Weights of a small GPT-style language model, trained from scratch on English Wikipedia.
Training: 276M tokens, 4210 steps.
Each number is 128 + 32 x the weight over its row's rms, rounded and kept within 0 to 255. Layers, rows and columns count from 0. Numbers have three digits each. The size before them is the row's rms in percent of the matrix's.

# up: layer 8 MLP up, 768x192, rms 0.289, rows 620-655, columns 0-191
# down: layer 8 MLP down (transposed), 768x192, rms 0.291, rows 620-655, columns 0-191
up620 102:109110160099149052082128073110140131099126104126130068162115147207187129137187151179114150128123072136168160145149131125111139183114081130143124167127118098087141083129155124152114121100111088183126130159255124100176082120159165113164124135138160108089111127142109124115187091174162149148157128177083136163092174103121102108174164105126153123147131164136135137113094097147103132151167106107112087168104174149118094016126106113114147131154134124154137110134129104143103109059159122120191172164122070131100116165151163126121071117059175078175124135124114137113162197119121123146
down620 096:138155107161090151168114143130158174190065095109119136085120090105092167065071086079178145147125186084109051145115108151084112130119157118178105115222144174091137141119121103180185116125179100128114102111095126130138142144120099139101116100145156089125107155152101163173142145113133090115131109135159125095140165211145124093109129145118114106145132193080145158145121138138141155094140124173116100174097098109149180100153193072104077084055092120147155103125069091121151137116091101157078078124092143069183129148090136161072170122165116170147152106167137129122126106111147185119
up621 092:107177153144236143122153139128138139169118064122107103086130178128089083123151101171180114161097132093126105122115087108111132082164106105126102193130141152181151148154077134138152158101107127142126166098135165121082123134115156126118097145155108140189141148134102225160168151189159060103072119089129130073107121133145146132071084142114138137134121158083226127095146155122129075154157167095133153175100170094137142088140106138117159120129132106118209181120075097170127086130223099154087109161106102132128154172122141133087151121088122104088155121089163134105107100160158102121
down621 092:101155171090090106153130119101121140109138122151133137173157146142085186137171150139101101166136109176105134140130124146182136126114162070194198119136162114064106121160138074116103184154108137130124126159147102067150146125108119129169135112159112094139147136081130136147100113084077110114129072125112197169135072034142115116121193160159135111157099096145083150131138189151125095188063171148169166090180090128136124148125109170104129098128143115141087136150150113096115214141135063091125165112159152155101067130139152102167049108139075184144155125095160126123098105118070170174
up622 101:119113122094123115099092149134088131112119143076122129089160149145121065136110165155092137144126107118131083104131143144121150124119105181091152159054107151135157157075092121114132112073087078197175131139180137071187079070147104193099114142151147163186158061146134117189122106106066145154138127044100131097182108051142119146079178121137128134095160121148159129127089144127119190094139164078152155109079130175189160117170141149184145093089210121117114144095132105119101110109165107111087161128149112124152142158130171188110128142179134104115049152117103134137117102161133149106
down622 106:165105137092114121114155168123101115086106107103138162115197161084149136147185174094141155122113193104133140078131162138167138154128105112103134125107141086169141168109088116139075124081179223112115163107174145164105178089084136103140111167152142096139155136075132129101172100118131099127152084133124144141138078143131082141095155133137172088183138161041161172082092072151153124163130156163180159120173149102104133171142113072120148112212093119122039157119159084143132163087075132116129132152115141081147141125071109145098122099134124108148043121150130144148130137147091044128
up623 103:117119097135162151154115113149090142115130133173157069104165113133156098183122134105140058109088155118114102136132127056139101131155147164132088118105116184157149124125102150166149144095091134155167112137129098149147069067127157162129076062154149110156151173139129103118106130117157125129139182164082109117108158046074106178170155119101108198161138137094127121066109112185103136140104122098155215140165114096118107079068109132191092100131187198106117139165128187133138141170169138083097060132161117177145140093167121126129100147194134122124169063161097119090163131138157187122
down623 096:166134113145147219132131078124096125138092126069123142175142154101159134079128120153148099141130113136180165065105140174154119139154177133103128132122108158092162056154155095168109117134092114163095136132132125116123126170085102109086146151116115097104094124164162099166183151169102053126070129168148111164115144155117058184137099149152078132147053199090139103086132115139149158064145111116162104121141152081137151096131118152136128104150146069112088160157134150177085161062156105095166103138150214116190112101092138045119091156128141165132113168168104131125095140116096110190
up624 086:140120103099136069134067128133141180103175125157158199096143132196076169120150124151150132159099116112143121149144099166113095146196177126105151142116094168112153163146094134167156190127096141087099094182170160113125155079132124155063135081118087128141115082108130106141090107149112079087123104082167194117094141133130126092136183121207093077181180150089132152146049131138106119158129117147102156113095137151201116098097172077164108173130104113086175116157125112134157127127131142114088155143124085147131123170181155175112139135067123069094119107042123158102172152102117151127
down624 091:130130096123148166146134126165188161193128117124121106114181173118093137136091179137142124099119126174107131178082068093149129117177098131102153059086154095144091135066081088074164084086172140150168108121138114103141103147082115106124101159090109062103138149137110157103137130149118124177063155117124085108069114159164125168183167145119155089109117156178133127110124133138052155163081089162130117152077100118089116070196177119128111139078170139076091160086121118139093117130156064151135190097140116094156173073128162125183130200145156138148118149085118120127160140166155151092
up625 093:082147135145059140129151126135090143062094115128143174092105178191130121105090104141143116087053135078148095103137098079054191085154119113052139166146126087128149168118173123084182157173161117122115091178120128125112167109140165118140097145110165085129129146077172166047169130135199092129136110081142156164089089086158109115095137145137150071099123139072148075097132164122113113191107112143125118148130132156135088118084152119165147136144120124084133129153169130171153094106141152195111140198146137080149145112184180146143130110191173123178149115146138151130137085125085122163
down625 098:136177136088139117199090169065142118154106112140090116081162122115149150064146112140083203147174125107152118115111132159158109130095084136200128059138183167138071070106151170134124075094134126123118190101162156185114080133145131135131103158121128076115135068126114196147096127096084150113105168153143113138134171147146173177144180152181098151167161062110104164190129157134128095136140098066130162084166154108068146108121171124118116070094143173163131126178130133112042114155104155113139116149045100111110113108106134154131134155104140163092134136150116101132135127081146170129
up626 101:108123152133151144115107142128156078106080137158061122083172121069123146153164142135137095165090180163145172139119131164129101153146160104120152143129137131143140141158115132114074177145123089093115136087104093114187123208111154203096137143144099068116143070119104124116068131164092133156057120121141091099151150123189132084150138039109083093126142155194111130107124066168160110150131058080122132082116164130133120050144155128171116196118103138175130143162080116165092112105171125105095131071157162179105116184103114122170176150113123081083088109092111180147102137097124148113
down626 101:090162098054125158080140164102119126123122151118127177106099126184113110110094070147078089143138094026151103135120146166111146149111146159185098098141174133103147108107095145095195117156107093092205196137100125160120127164116127149119120157046127118166156147120123112061135115128096145121106135147154135177183142164100126095134153103191170122127168093098115148099176101078079155118085145177133113163133132175080152144123136101079101147129118117121147146189189131102086174184165168119172107116117132108194111144165124150119142139087110134153045115085158101093113094121160142075
up627 102:120153122108119111154027168117137168159137153083150106147155129157128068148136076137150082126158144113146217149092140137061194151107087120103097098046082108089100144097147168154173116142118149114077157182085115106128089128110134116124128106120111121103132115086119102137146160091088140154156126158123154124169153096198166148142139166136122179132162119182165091090110131137103125145152148135131115119090122161102131199098078082133140161098135098137119127145041194141076053100150164072149145157096127123113179158133099059147089144150114142107189126116159083145102117196140145118
down627 103:131179132138110186110085078224067149134102147105108056114128164153117122108085132156145127114192133126186123155120105114102122099153102150108134157085104123138108148134112169153161131125136177096134150135076109172062150111088099112081144109107186139156147083170095113165165104086125131171091138131132144149135130114158140176164173111153097162080159063201140104095120143128148146126135165124113125119095097097123134122084101121155100149158111086157076137141134167121106085162094137110060173075118145120153177155135080153097131099088145189124140195196140063124063115166082143055
up628 105:180169116103176102130158138051110215084113125076104100177099124115143156102127168158145183107193164138206165162158200095111112108103105099128175112159074127130163118160108116162168130153110111103160155131133089138158148138124144123100073130141143102089131106138197101123060102107142165162117097162115138156122085142131169134114124123107121197117066171085148163138115154106183148100230123116094094099149105152063133165124093116123147133150115111183136123098180092123109141157126173084149178070117078151096151126153096112165162127129130151123093143113116106070124120097092078095
down628 105:098105150063158152194159098190124113149093168114170128090178168079115093171092146124123150142176143151118091124092165138150129088142145193173161128065140129083109089212157117130186161066179164132148144132103152086111153138103175122119120132133167129165142147106132187125101165132163125126107092131102110148174143136079108061079093048102116132073091155135162186124103134124131124159103176148138163122133080116070142150102105139142123136143115104100098143129132092089094086134173112107093120157144168061159129167095115158102107147041169134141185174103097156109165153152090124108
up629 094:155156120067125140116110162077169160130142175114159137104110111100125116123112137147067092133155119077130128108134127072132162114072185139086116154129070143087082124182117118106139106102137090099138147092090145073165132150173094139085115113175112053128149151143132129059129144131172071131102134143122153155150139047124154120125158188135159114155144163173103043171144088085144135070176206155073179125151114170109115115107115137139098103143081140121113080133183140147146179150147118162154142155165121127151242129138099138083116135147147141111110077157086069101129154170103150090
down629 099:100069078121122098125085152169177123179106092115108167178152092203080146145109104172134179098155094134112118142129102118131132125132151095126163137165098139099125091135113124181078116104175149125062149147123161136119063102104142162140137142093075149132077092107139135134165121144143164137084171103162064088093180123139107123172139107149115044137153167159106123115141126158082158171146122126181146114087103070188150097116068151132152183122192083156180155219132129150120099151151116118118186126153077111089117129081097109125157127139196114170146158107097095179169095160150106102
up630 092:104100150134184129138136116142136177104137106136101137110143146054152111113133083180098144116095127135216093165144135094217095113097146115122147115181093088124147113169095098151152187093133159151075097104184129101162063080087140120121148091113117081122181145108163108181120097088100108096131155087141062152129134090160085123107124107140111127108134162138101057126149140155125153166151119174043147147105059087086156093100156154114113136128143167139112127167101170133104091121135103203133194098151136145193180102150109091155103161125154168126070117175143149152133084112095152075
down630 094:111137135089083082051135169133139115159077138121096082116124148150141129079148118105086118135143101152109161131137132220078143125142090124135123128143128164117050129134102165045187080138139127138152131169144173175088072155121096074125082123095150127142106106103115119076134114067099072123142162211159190132128116121054141197117163096083148116121077105183156156116086096080109095127118171125130090148172170170158115070146105064153148126134082128139134150133140129160120168117189108118131083130134113076086147129144167145088121110147110054129142098143122119152118147103154067127
up631 092:118178143146101097103150098184164168153163153146136137095138101152187071190131107152056153110130160178115138119095123087128087152143131192140104116086163148138089175099139140085157089091094129105150138086134181186165169117112121135114124098127222134090129091099166098118130143087090143157131135097156141112122134131074140134158102131188096139055130107162100189098062093147181119112111139082108156134121084098164120121121101136108114137084125152144125181161146121112143164123132147078063164095099133145143197080071075143122133117144171111193163047114092124121116171134106113064
down631 092:111131059138142107146156111084073123096146128148122135171118125111170193119114130125112142159088148131169146116119135136134086184068144100065194135181147120058139076070131145156130114155114124136129139158095145145114147114168142108127094040111142084131112135149160177172154109103175065103137111147061170132139095118127168077111137129140165132115146076114189124137189113045138114139118098066119107094161186172104161169160108076128149134120091117090121161069106106138180186111168102163136126129087118108077079089145153163176173154123140122098138140172130150092203155100108149164
up632 107:141111084111115079114162183212189187107150131134105187125130124113108168103087084050136124060146096178129141106164089149128145135118091090160166134140161133106178081132093134091121145148120087179147193150092151165146163170121123173101160118147142173106106097133152147126127176147125141079158149114102111132109143137130174129166121166173157132182116114150081093138081135131137143128121167187180145087144092144168105176097129065183147135094136123114149102075096137112177108112154174125097104155124115134045114096107123201187127154196134170103189128126152111119093094117186112141
down632 104:137155107085144164122141108125111101137129062113050136155106110171163153139092072169130128155132125133133090154151151133085148135076109150148108135153143123159134115159108200145148161117033140070155095047160114096153183124187089151098140142147157093164131154131165153144102142105108086150122084157145160122139136143104120118134121055112140112202158137154136092140076132130153118092115079095088157148178092137155116216140126120142144151139099059110118146100162119111172120125096160089164143155121111150102075081217136131109123079168062168087125136092146153095179110074118099190
up633 107:149105164066172109134156122095083155130177087114102120125143152116121100160138159083150187151163048130111074083120110146100105106076133120104118128139104130166167146138188116151066113142099170131116125103183156154117133122140088204197148141155099097152138156110176140131127136097130121136142131205080107157124114112154151121222118163139139173117111147083072150089112087148082141127097141127135121130115109145158184097139157121104123103166125117067113138141091145159098075062194062126087153143051141163090080114134115058154117143153159104164071131138117044133131144127151175133
down633 107:092080108101090119180069134143162146159097117130135077212170052088101147128110122115096156110101077150151102114127149065108107120096058166163128113112144117130122078078201158100164128129187143129160066127097153096130197164153164128132097111087110143162106142126126083148126135137087121151126116140094070154165134124139163116128090143137121131161166085188101134199105108160134101134182128142160096125133174121123087119117083168145117140107120118120146065106095088154199119152126110150155152042150190169133151148122110149081179164161099121105167130166148185109206150121099115128
up634 105:117172150093172095121109169054229087162122129108158112225090146118082123125126093142115109141125128128134080185110119111083120122106089158156087124155145125150154154107171183131151117113101164132139117118090098098139103099140106115152189160148129118157057092088132126141137128148156171103132167132149082182130107157118120131143080083137163123135120180174049204135086123158157115085101114163181127168138095179156164123098109177135142134161145144090045147087107193167102120096127142178070115151170103150083132134142141065140113137132134076074096154096146136137135133170167148123
down634 107:114086085118083099085118125098083140074135195099151183150121124119140124126173135099057117087110090173144175174113132130092155159131068081094156148144152153133100104144144127084100109152165163101179111122170143134152178155105131079196157142124145114169129100093148094187133115139125121110066135182111121180174134109138076125116090132130176124142129094139104121141096177076161110167116089138085084130188175102084091173088118096109126168149097142140146120157145125105132162165115142172183112109134120143174139092165152046127199202134141167148075135151129192140140053097141130102
up635 101:160130154157075140115138089074169119160094088143084145214063138114133162192139110103155208124124145084168106133085126058112132103156105146150139117129105137120161125126106107052137207133068168151187122135211105134140172131102135173132117161116085136152096093147115060149112098104120091108164111124080136174151193106161122110167150119129094155169122157111140155160108143178165121158154100170148122142104113126111134084172102172155143080155117125114121091060110171144116102153156162112113180058160097086126110101111123179173075092107154164146122104126070155127100148135108096101
down635 088:125126107134126175119130132117137105122141142095096138076170107111112091120117103163151109120105180146130111083139091153162166145173160154161148157113124078076096180122076240162141162085144099132118150142062194151154084136127047080115148145071120156126072134122125138139116142121146127111071165152115193106158080206114118090092118116147189112148111158093160090130109151090132128105109128163197151117144109103122120139095180046105133172139159162195160118104171131115066097097130131124145153157138145110092139175199084156086111151136121107095167139141139083159167093164176150122
up636 098:149132143126100112108114147119163171158109143147151092062155109203080086078157135190162134098085098142145146076077141108173121157115131101128097089144151143126119152187088104116146130187064136107080128133193132092108117176099169126144158062133056113154148119143158106119169114115170180068156121111129177093129106156150164187093057077115165128089103125204150126153097142154179124135149086102142153173122109104114108145118180161142150108153063157092128105112084036115110122124113162150117154158175100095121158120140151158122106132178111085158092185127111102107149163166140129174
down636 101:118119081122167135105103079152174086118128176111210123197098188122085151062078138094165129126140182125187164116129149136109121090164127116193182104133057142098150119114117134073085134116129179160133141167103151136162110142142116176179097108080149106085108120148181129140119053114200103201107077203155069138111125122093136133187131124117095125118155076072184124153109110155098127125116106162135102130119115139181113098110127166117103127105163160156144114133125160175090136130167081134143117115139127165129141080137194156124076127077159077109136129174112080127106141175142149149
up637 093:099140154108143117092127147104131139161162110155193107140109120126122107129100105119136074140134131137124118163074179148193076187124129125092104121123167165124109098097148129125139112146179131115160124176133069129127119146102096157136135132179137083112181129123160186143106130097131129152031161189135126109123150097136140080197131112160117181054151114110181114095085075168156083134144099124060122066155153122155141184174110089121125185108158175117152176140087066078089123132143076145147083111098135099083203165117104050076132132162140151080077136134116103115187107131122155147
down637 091:118149113108079199143113076120132123105103180090136099145163103097150130165095133112161124161142124156158139091086147164103189144131161124149202109092127099124127103151065134171142125153146066136096145173120129114144060171159164098065099174128148099105127110141199100101156151096098126066149099092159202130142116126152116100143110081078143138115135135089120136146131135147145125105183098119125127169144114055175166112148109099186119143143131096078076125121122160141174102160170097099113142084239157054116198153171099133126127131115167184098111114103116184123110088080109143113
up638 083:176118142104124115142095158136109112113125135139120129135145103121122116166110153133127093082131111132186077095114038067101119155126094135112131155117132138166125123124136152074124130137117113134126079163093119141132108098142081141130143156143099127122121153177136108134096164145163092148156148154116148163162162124133163158174077095179149205071184113143122089043191249143147157145106176166091150061190117130134149134065156137141137125148135074114162105133161122100098157144085103158082160124149079170100109179178069152184172143078098115174095096128184133138146087148190162151
down638 082:113156129140127100102110135105110116145138085144112131204171082147141146091125074067046121153075083181069132116135159130115094080117140146107167121140131212152044142141121097102165144179129112116130088065113212099196116128095136098157166152100126163125106170164127092118148139091153115064126117096090169129062130138140163106180133093086105110117042110102098104179078117086084103095122128117179114163134080126090111109183128161210106122119125139124108110107129133159151174148147136132179087134080153125134128096132133127078135128126126116105121109088153085131122208121132149134
up639 096:093089176170138108165160150128153135179120111141133131128133126112070147047116177111106177140136128139135104101097100134117151145140062150047143146091139119112135133134116163158121074150151137156122096121139113114166095126185123110117195168093175133125128158164132134102171097091131137156026116168133131096106160127114140060065153120173086060132183106140143192143081119160139116095127151111153047120155108118111083122120182118162096117148148127131100146123126147138121108105169131145128141127155072161063148150133097124173172196137110124075144005130118099084104131125166126189
down639 100:098138118116117131123114134093116154196102132132092073153134113120121109105121175115119137162155193100073118138029155142169113107119121119129127105113117100192108137074062064150051120155151144080122139099111151121154081117116119115117108094159165105122085149161110170126113166129092132124152139094156173106134102099175102122166146146097117171049066172095190161126140084176081133077120087108132114137120108171109076085138139180190089115101125161161189108176120115070155091126146112095076149084152143142087080155109179143100105120105107111156127130061099135138055158142132144073
up640 101:176171081162095151114074152092104088102124146168150121041112190208138123140088101137103159110176175096098205119145102110161114135157096066068126106114168109095176168094096115119174185098130148092146089066185182127181092134160126097160141121177145083127143097196124061135089157090161120122111121127067151113149121132112080102110113121184103102123114118112134119123134083091107111157180136091123119159115132123123163115164151134096118172115179106151131090135081100133163092182095142132110083125130138154079157144129148136163179094103111115136140191135157119064132166095097153138
down640 092:138086101063121174110139181136124138112170120132167141131137171111155069132144123091113115134147138120137118130103085104129108113104154147142162087140112059142082097135135138146100168099146128075059070149141167141095161209119107059170130075158113133137111044160124129132060112082115105067127074098089147117088140102147087052129119096139171154097157129112088154144088167124143166139094131142113160155148130144123107124145151204108080077162151063141165164099197142098110155132105146245174090124140163115125102138110116139131124150057152152117155154123185115141126114110120091151
up641 107:126135103174144132127143152125161189111101173122153141169159105136168119116080171131143153102064149150156148134140141138158117075149146086076139102075124150125164137143157186106149126146051100128102107086148108128144089192123142129141141118110102171131108178079127144092185168218190215069055135126119119109114128144112128133130050164116102145122126132143111123106075185156209118156114090179179134089177140093076143159152128136159123090120130132107136096136156089144097078165194141088132077127126112128139160162136185145162127137150099102177082074093112121101152118118102184163
down641 097:096187050094153160164138160127127155113116146079120116138095126128168134050163190095211129146152149086163135086123096142110133131123156142191155128133136099150113140120087122141120150096158139099072054145133172100158138179164156098137092162105082119150127084144118156085113145068095095123182149137153141133101118191122191152135128100134126133073058114065111161083103110167082117125122150143095114121140094131129100132104099106155119132105093111167105121128124115161154153096115126113152156142137146133113174140114077198120227077132132192101105151152203074175080112189137110101
up642 093:159144122096156127161127056153141097117116146156115121095133070099169106119160194140170101137148145144151150094100107172148114095139134187170162134114079168115088113169181091122097185172083168137139124156135133109133118066117104157130113112116156123140066122108151088157065173128111127129139132103138178112166150123114037166128125101115124087125014189169060077160086124103078144117114141062114088182146184160166162079123116191115173169130135129117120145074142145099112131112088111138109070089092120151159140099146108192127101111156155151147145149075101103114111101166135101121
down642 099:111116133143155202090188150162116102112153122079126125161137178095139126105129126141146129133150120166188128095131089166091186194070168137054116175158145164107125130170188108149106142152139117102138208064124130129097117181154136117178144109168121076153140122098111098148137112117201156087071070125168170159167085122145084135132163136171107185131119129090135111186130170068126177134050118157102117112132112155138060141138095136075181148153135136195076131142093097135143178129120118153134148095129156100101157102114100102112117110168074123138166167128158177133106116174154094098
up643 108:197117122063131107125138086133123162114123109087160144128160124109130125096154119105139151121153081141149154134125101166134105139152129071099117159129075167101102192083129128172117135099095159105113152110091133218095148116118118148063159160124135122143118047054102120092151157188157134099148110130104157121113099107141135131103161071081054171118115138082136075099146108191164171151157091168102156156167159145105195091109141119161098132150197189118122101158154116186082099096193131137096136153122118101121104173119163108174119135170116097120076142098129158088117078165086211116
down643 113:096091135095085107123147087140129145150114116148108129069180141159195088116075113104128125075123181121170162110105170116114151139134138145119114134167155178169116098109143116146125113113092174119224138087145154106060120165059150061128132130110154099155114193098115155169098102090173196137157095163145119109115125110129131101124131108093133116078102160128163150147107146160135176136091195097081141088189129184131162121120095133123148072114189096072159092115177111094130116145157124161132084172108155102192160151132165155149062158141072167141095137172137120115162112079062145083
up644 096:092161103131166133096110180062141141119192145129136164084178096173159151132134158121106115146119158057154112149164145128092127120117141130165158116096128128148114098120145164123161156114114083170179143161104153116164062138092123149095154134066151171191191175124142096104122127133094102145132096140152145119162096096188126132133147135146145110147103117134047057144151183140117121118145168087152163163168182168148120162082134189153099127133131214119126159179079117162174085127106145116102167095128118120084150018095104101145136163086172112149106103110172153101095152102083085081
down644 096:051098097165110130135177160170127220186157149109079104152181140144125102141078148150112086109084092104118134118132100128122149125106112138112134139173131165043171144128111164157101095168145152166166151182077173110101133160105117106093128099106105072032111126079139103183109085165110105117148194141178109185161116140165057111169099097002128126135138142115147138102116114167146093118075121154149115158078122098121117053106123115161116154125127120140156152147125183099112154170118128120186142130145083116118121138152180115117113158114179112118144112157118113115110088126128162108
up645 101:093187078113157067115194110110147152101104121091167112128103080085110102128116132112124155128148076091112101126077129165078147112127134101133095087179142079125155110160124096134093148145054186138127106171123125121094138135125094135104136125173049082115154101098104140105184063138112185136128110141110143096163149161121090090083107099146157139117102096098161162114119120062112108148197145081098153098138143160121159133161195124141106160131146116156060108145080145209150150148163161087084081125132139125174143131187156131129121095116102161157094117128213186124139185182104068133
down645 097:065096116149122128078140132091105130118119136120147144114135119124186149145146104129122152242110125139106138093100085112122114096165156115143154125097099168167076140151124120121112161094122151159166188132128111122191078138104082130192099047105127152232155090160141105143108165166143098131150102120144118129108170172132173142143076126194119122146128179108086180123111156095090103078101144124100137097088136171100126152153136054145131127113130129092173202119148153128115106074117141099091189094148125119066111042072190120061112159116120100095110179134102136132131106125140107162
up646 097:125119162147124140157117129123118107109077143139095123125132039157101153052115129082152099120147097132109135075168071134108078094130182097175110137155200196156122166158123092134125109126140117078150194163097070179115134138134184169149051147149126120063106156185157118177116076161187184110135157148151125136150078137126112112089147095129183112054122079077103157104095095153113095123096116181173099110065136169112124114087179149137121157085143071101072137123133145132077122143096148131120087112062146144141080135093130101149125158124152114178113121107154173125110153100130130151
down646 101:164089106105120153197142130137123135141137107114107116138161171133110109084075226097119119111189146155140070096148109132111146131116146100112134111118180138145129126096079141103175142110070095184165122111112106072112148129172114217147061121107134121102138157107090179132120139057124101175140146084130202094115119053160152152169139114116153091124115161167160150169153057121151157134149151083114196090102136125117129139185152121092111137081074143164155098083138077111194142122147092174120127123117119142083137125173077122166097108176104177145144103146137126098144120205113096079
up647 106:128095150112148148187151152196137144135155096100141152114163133101186136123166118088119145153118160049128123097122109112152121164113103081076125181174112107154109172178111136137130108097159094135108095109083139126127119146127128104146101145149141166129015142145103146116066127063159114126149134134139143149115104149168122137066142128101135122146054148101105117161106125115128190170084150097059172061126156135195150058162140134129112126087076148138167138102122140163075096139100140141133114132129146145132170189078177131061140129174100147103117085057102103037115116100126052137
down647 105:129168163103166046118127125122079163139172109114159171096105091165163142142163124149124102130095155226139119132110034112125133109094137153156155145100097139149180177076166084091155132081106125124091090176149130119066076149091151119132100143144121148061137106188109090084154109121161066098090145118118126131135120197124122089136133104088112149121142136130077148096198151142167108095066135107167121086149089135140075129144102087125099178093132145149208064139175183083125118106129144087143176104166169104089128094185140095152172133124110128130098158112112144132120125119137186133
up648 086:100109125123148178109114145153116094109176071125114147104132083161100138089088096109122122143096141146111067192104068153147138134177084108114108117119114175151165157149113174072089146120082140109136143133104183115119112128170129128082135076084157185139102103090086145164188178129110158074104040141062087143138084087155096125128173150131134088110132188135079101133114193150131106149055153187159128089159132171127099138108170149116107119104184115073113142111109115141073119032081141154203139134112104187132157116171149141136145120146140095145101132119110110112122190093119141163
down648 090:098073096139042074160124111033142111155195123135127124067081102141154183132119172182138102120093112122144096155170153093109128139147138092092149090146137128092084119081146146152141125142114076139170107112096055123144134136109094200148079149130110140187128160094125084186133107168131049124125185114124214184131164162094076125117163055092133124137093099126123154144174132143115133148121149128170130080103142186145084126141106173133125114156128170124098116104122087113138106113145112110129091099139217191157143114130066133134101146149105110087142119137118180138109088153161107132
up649 110:088105120094143061156084138093126116141128153112154117109102113131140068120153135092137172081082080219177053150141198133120050167167197119122115058129127160204169191106124133067148138131106130161118169078125159109120114161144077133144125101080117168161151169105152115144201077127116133130145071130150118094105117099141150132117121127139141076137151137109116165122114106155140117140116165145099156095092047176088153167125180100140113120187120133056184123125108147098057087118170107118125107169137118127122168120111182149120119101151165101107151139142144101095143114113164173110
down649 104:170114166174077103147161108086166123116118093128129167183072140100121126143158103139144104129093149156159153119110146122155103114126131183146093112131148126166194163069148156092129133145142138132124183154161149082121114161175147152081114145132123160133148089176143069107173123154140165144144088120115210109116153138091088102117169132083136179140167124136147159186174190138135195112132124110153131096172137079123082173089141181178189070146124125102193123154163115143125138103195092158146161127149171193115116130119149165151086053100159100191173064092133136160108098154096180148
up650 100:150163104105147084155134157118119147157095070111139087096116151161125157150100114112139136111113111157100099088160098097156075108143124158171125157082048189140143183067187108080120183131109163081170176203098125136160118115069131137174145112179114118118142142158161122128081175171066121106068138148121133130161089118109156106182084104128152131131154146144138136112106093102108140146133168125160108149098114195111169066107081096127130158163162160118140050196112120095143093155112188116177091132108144123119109143146108112181214202126121092133168091163139092157133161151177121128
down650 101:119106098114149133098101159153055144094132110140134097208151146134147160168125095121098123041116146139113113105175048164121136142138172125075135084121094136102130056156110203118199163129117103147179150144080137189135116128175155141113117098107112148116135130109126103106138115135159100175120130123161179150122094151080115115104098124132144109099104140111138124118147124067115146138110130124118191162145123169066094189090155131072135129159115153161108067149137094181073143138195094169126135169153084098111041162095081183172146154172141154183162148100147136129138113185107142195
up651 101:097183098139172179184147157119102155170120147106107176069090165179096093119141146176116100146130104129179153116119108122089136069167113150105098102188178131111104170114158132119151079150171065060128104125088076110141107106172090165082129171117097102159144119132084079131082087164164088115095093141134129084138156136108158116172173060093132124085136119125139136091142147121156108127188108151105128102116155127167161118088093154212132135137092134119091126116137139216169106126156092109142130101137105166103102116168168116139083063065118163076106104128115106176152141123097087060
down651 104:186140122097138117132130191184115156118128162093128168085094101102148106120131079106155093146153097113135151064141126162101108225089096067071122116118083087076165076138168114144153128129121121133113153133134124154100174114093097161129139072110100144153113139119178123194140067133181108066113104068067087169109116179078089100131068176146152104151141083110148100201150095110121133114160120111077169164169130104107100144140130115090131113105143076115131132145104140175134172113106080125100118230126146129119119101108131180094115077157156139072117124139069162120177157140121127107
up652 113:126140181164113142145115115143107155074136082161154128148047104103141165128100116137105141139156122125122167173150146156113146120130070088096082154090101121110131076091113114150188100095095096088121128110099160198059130123122141146151164162140156146114136066099129123124128109250221148082132088120164087129086113131124113134118102098200128105089143134151143050094073162177073160189081109114106120114103099134144179145175155161113135115093089117122122115112110166104097135122133160146113133105075020161138128114139120141140142071173097084099153148087114146154154151123146109130
down652 110:113114140145153092100123143134187100146160159134082125089139138089103151088100121141156151142118133085081089148115132126137081039169125118167141066113123089157155131123167145089146131145131075098173103137154120192092138135071139178098165185089139174211163093137136149117133148157098163178114132059133056135124141137102172079072152132110168138170099116155085141176096146123122146088119146055142082115150135106150154081096152151145142131162118131101162156156091071105102132140088195167125104169164109103114138148100096102094089141070181101193138113133142076163055161115109129091
up653 092:106068106144154105192162118107125168110128140122115132164106144067145131140085149153186101119129114072129141086195114147178091122133105116148074150127114123125138096164117087132128119134147052173055120163139148109128174158079142173043176105139130182136084141125195174176094104102160041122089128071060127150126106120129132147093169052163107158084137134150108115135077165135063108089134138119172193102151085062122165150112159148144124127147091112110143109094167120091160136141158187134166129148129142115146148097142099071153129194166087123127107150127150102103135129087143122153
down653 091:128129150147095143149094144117166104100160111098109118177124172141157125122125122135109099188124145120119102086169118162109105114134093195127081126061118121185095168132137098164175134075113143088074107160113136119093115145145139131190089111102145119130159027159071101152130114089148105131140079083179100178153163172136124129125104149189148153151142146105125183097114227107144147138114129086149150075175132093076155103194132130111131135142143088115152096179152128142099090062135129113141180158113116106121094102185156102134122103154090144100152220108141179092176127153083176063
up654 101:131099128166095113179103120065143195093140140168143135097135098119172111162123183130145167136148132126174129144139130102145094097103126083128068085111140101103138151100139057084100098130114181109165116106140100116116146107130128165095158141145182098194100113134151169102126141108175145144170088130144120112126100141141094164115114120166110146133128098096102118176179125144158140107125093135094134113077145101140170098169093180126155093064150117205089137167123153076131114137121159077085133152121132039150098130156168149128174068211125184159195162126127156132094143085052090031
down654 096:140109170143131141140161097136075168128172157094102080120133144134122155183136080133139117141156078186120144166084176167138117157067080130129140148155141120167127196127113134079110075105081159173120152118112110141115177063108115107123116089129114102084186103126130066143126183172102117165160138157146113222128109064118092143112139109147139133140161141133147183114104063121128176108164138111132083100127093136125130169151181087115169109156142147110110072140109075116074105142131110153123184092121111192128157127168120073076147202095135115121091097072157127107197073128182130182
up655 094:099121163098128104146145072157136104087107129115099177104128164094105130162155102134116159136092099180164141178137131106111139108105121167119033162118091132118163125202103167133137103114119112127070146126140124132089144113165189124130083157140131123156194154130108157143155065111080147166151143138128151172122134157139149093202086096131118130094171128082095157142132150171176085149133122108149172100066121176127142128148093147115160058130126177076172109118108167175191133203072168171105161168123206126156126153123113147130085193097127164124139097097181144159153116069108093193
down655 086:156102126123129114084144112194144134147146159095103094151132097165104075096117091139029116080014137173127118142148186155110107177162135069090202140154158121131141117075133123176151102130127159142169126120116140133137092116097087124142144121062149133140128140116143127163130158121100119166142077136137103132116069148169089111170118174122139079146087152129140141208107104120082168088161126131158099108146194087164128083141094084114088202121148141188095170131104091123154091106161075145150072101161159150106129116117168097110111108173157098178124126120129187119129153178098176095